{
  "d_mlp": 1344,
  "activation": "swiglu",
  "norm": "rmsnorm",
  "positions": "rope",
  "tie_embeddings": false,
  "optimizer": "adamw",
  "beta2": 0.95,
  "final_lr_fraction": 0.1,
  "seq_len": 256,
  "steps": 5716
}
Each number is 128 + 24 x the weight over its row's rms, rounded and kept within 0 to 255. Layers, rows and columns count from 0. Numbers have three digits each. The size before them is the row's rms in percent of the matrix's.

# layer 2 MLP down, 256x1344, rms 0.0604, rows 125-149, columns 1008-1119
093:139118121119132111144109113137138136120143135110090090094130104100120102116135142130082127101101147077134130188148132104121094131119151085148129124120126102153110157105124142117138110116115106111163134131102110136120129143173090135087126117135133161111150115119096130156117133131111154104118091080098081111119157125099137125165104094122
096:096104068165103125141130170140131118117144117147132129162129154072101104192118110161159165115097155138127137140081117157116175142084165142124131166146071086114103127135105144097103107101103152116125125139128146094129134140126116129140122186143131136143117133125156116145116122170156144134100128078128133109111160131102201111167108157077
096:124113100141158112182107127130129136096151124094147082127140144113129121102125122097098127149106120087118136112139080171084145116154095098137100096144132149118157134127133152149115153142149118154123128103118112117159157109151148087128141161130147094152110187116135108159124120132113147094113141083125124157123122147110119113133118098112
100:112130116109141119157182110132068154134113160073084106090152173127142113130170155095097145155135095105140151167112115145111094116105104112136129123111142175121124101108115097123155178120114087096162153145140096133112115157092132112094115158119184114114143140124112102150135166161149083099140136130111117132137180113147130140126120125103
100:114144091107138161107145145108162128114117083129099107145138126166102131139105126145117161141104116107123154135125130152109156126137111127124143155115152148112105141142116119142111109127163126154104117158118134154101102173117121082161100099133143103136108136118140131121112084132119161149187145184150144129171141128125127199146155111154
095:161114087129133068101146100147111102119127106148076138086122139124158081111106150168117162062152134169110121109156129179148177113102127124151081136147143129118108142129134135129146119164147132152139164118119184121103132139090147161099166150148103090119126121160154157144116082101100122136159162123119152097087150104136163109128125143109
096:145152158120145127134087102104114122109150134150144123131124135121073142104125165127137161172123096114126122118113117146136117112109123134129116140136139110108132120104141151132118128120153152112104121131118115098109166134169101117130101119103117092112107109143147173166129117106190118121134147149141133088195161105093113125135138111110
094:117132136129128093169115104153110145156135166122116146075121093076114112128141136167100123167124154161122175080164150155189103139144090136146162124170127135113167127137124121127144132133136107137111135096129105066119147176085140137133154131149128119146109187138100140127127146097157133109149130113111136131139112128063128171143133094117
097:211110097137151097184125123133148103177152107135154124117076121116189155141142136134132159066118136104131155121180130085145139120127143131106117126158104128144130104152105124091114117076129126149137159138129130124146136095160164154113120123149113128068140147086133142170147123115133165124152124154050137147117147155120088179145135120167
099:102123102117092155141108115116155112139131127141104133095093116156156119115143162151091102139178094114139145137133137113080119154123117105096116125133144148101125119110113104132083128120141148136151125156136091164108131109124132142144127111129098130092136087111133152121111109136124145149069144120112180137085164118137122146152162130130
103:117142105147143110125172127148121143103184130115120142147107160149084138123130137112141143206082123108116129158112110096100098161085120125106142140123137136136125173137096165121136154124146165110109132116127151056113117122120154078149132089118148138106139102093173143163141107159155188093114118111133118157143123134115105109123118136177
091:165105132126117145077096121109107124148152123122138136105145106141136135160097103121101099117125137117130114109136109169143132115099146131121119124104154152169112106149149145107093110098135143161084142145134066173126123142090111151137135149191164136119119131150133157106106090142138155115124148101134102123151129129187135132176091127129
097:119175130127169137167123140085100122120162138140148136138127131102085167075108058138158123134094145132139115116152163114151094174124117140122136177127131130112131149102116153154100142105122132137132132154136140077105083133167195128151101154131134097143163130111148101136116123082098138124130109112117122080187134117155151137124117114164
088:128131124124056107126144122111110125137112112096145130066138125126077107151097125163092125120134139102144167115133143133112098121162094119126143107111149115100122113092117133151137121106137122181104151115133122104121064150142082139106131111167116119102116125115090070110152123126154147156131113125113147146136100134125094136139142082133
094:133122136126122100113120115125132109140114125112150127150114100121123112101123197133111130147159105107116160148143074147142147143150125183123133108115099115133146133109090125126145129134102153106091170099128066140112118150168115127137114094139092123128095117114100123159153141141133129160094093126124110144155149139099152140114101104115
098:104134110126116105116144111151122119109129109124095126142115157192122133145122148109115131167167162101155116148139154107106120092165141138150128081145154123092143149130134141161112120156138167130164113157130158085096131150116114145125183153091165119087150116119110164143107162154147154115137105157126132153140132113116105134078144142185
105:147103149150106105106067112142115148129123116157106103150146093120132095141187112107117176128159093139122129152106165143152138111185133126112132100182097142130137123145105080138116141171138064113137136128141150125128123099129113158115094147142115128113146133139107159156150130163084116134125148103074163105150132121100077106107130121149
095:142091144123140151113134128117155132107153092105136142128129120119128136124134163179104156149136118128147149143120128081147198116113109157105107132143151139112120138122124102142103143166119108140093155114141154146129133124126130111161093186140117134103128150133096137104098126120148162079103117129129137116132124126152140151145092085102
100:175121162143142160129143139100137138129134107156092141110104132123091117145076170123122102131122083135105121088128128124157101153150115131137104116073129136093119063159126130129122145113142139152121125168169108147108151135126083136119128135135153151136159122116121090151131161139133134141094136131143162127140143122138174104133128142126
094:084134129106130145121125150136135160119099122093122134063129116107126122129125094104174150163109126127103180128091156148138130131127115145108138149132139145108110119121135096137137127120095178153139139156141116147081125101109109077111141140086118137152130103107144169087113135108118082133144109157106129118152119115102154091111144115137
100:115113161095125123136143121159112180109131143140144115124126131133075103145124098135154102154141144119136123087128078134128161165120128107163118173114120147149134139106128141115132101131114166111121095145159131087165087122093154122134126132123101127137169132132158148141144086154119084150110127128139153178116156148114120118149123110133
103:100124095108151134169126130139156108136106133088130088135180118104155154106106153121124136145098128143141122159123114136089101088085100126117144089139120129121126117115126136127134142155118147100104115121103147104108135109125110094135164093125135122049124155098136106135126146152134109183129126167096112118143154141146125138157114076136
099:124176149138127165099097144170108146126119091147107117162124156129107147147126087130110119064147161154139125154145118144113118140065147131133117116163124125150129138184114123094166066114121114128138141147140112153156149147118156129110173148148120097134095139138116116118133107161136122158120106187121101139161135108123120117121126072127
102:143109157130103143097121112121110120089152143140142102073124085126133164151077153131121142134107140125145089176104138131125104137120127137134151153146165113116118128074138144068123075104069100121143109091143085101137136137126132105141110143093161118176117145157086179080098134116169142159086114142148116128133100122133140091136105084114
094:124110140179122109147165108173124057159127196101117148131119125090141135144160132115156136127126089145143121174105140114135107154094095115148114140130115158135155138156101112134135114163149111113144150119140126163112165104116127166139133090090110117091109126117204089122145136087101101128105133119119146109108110122127135136114114124211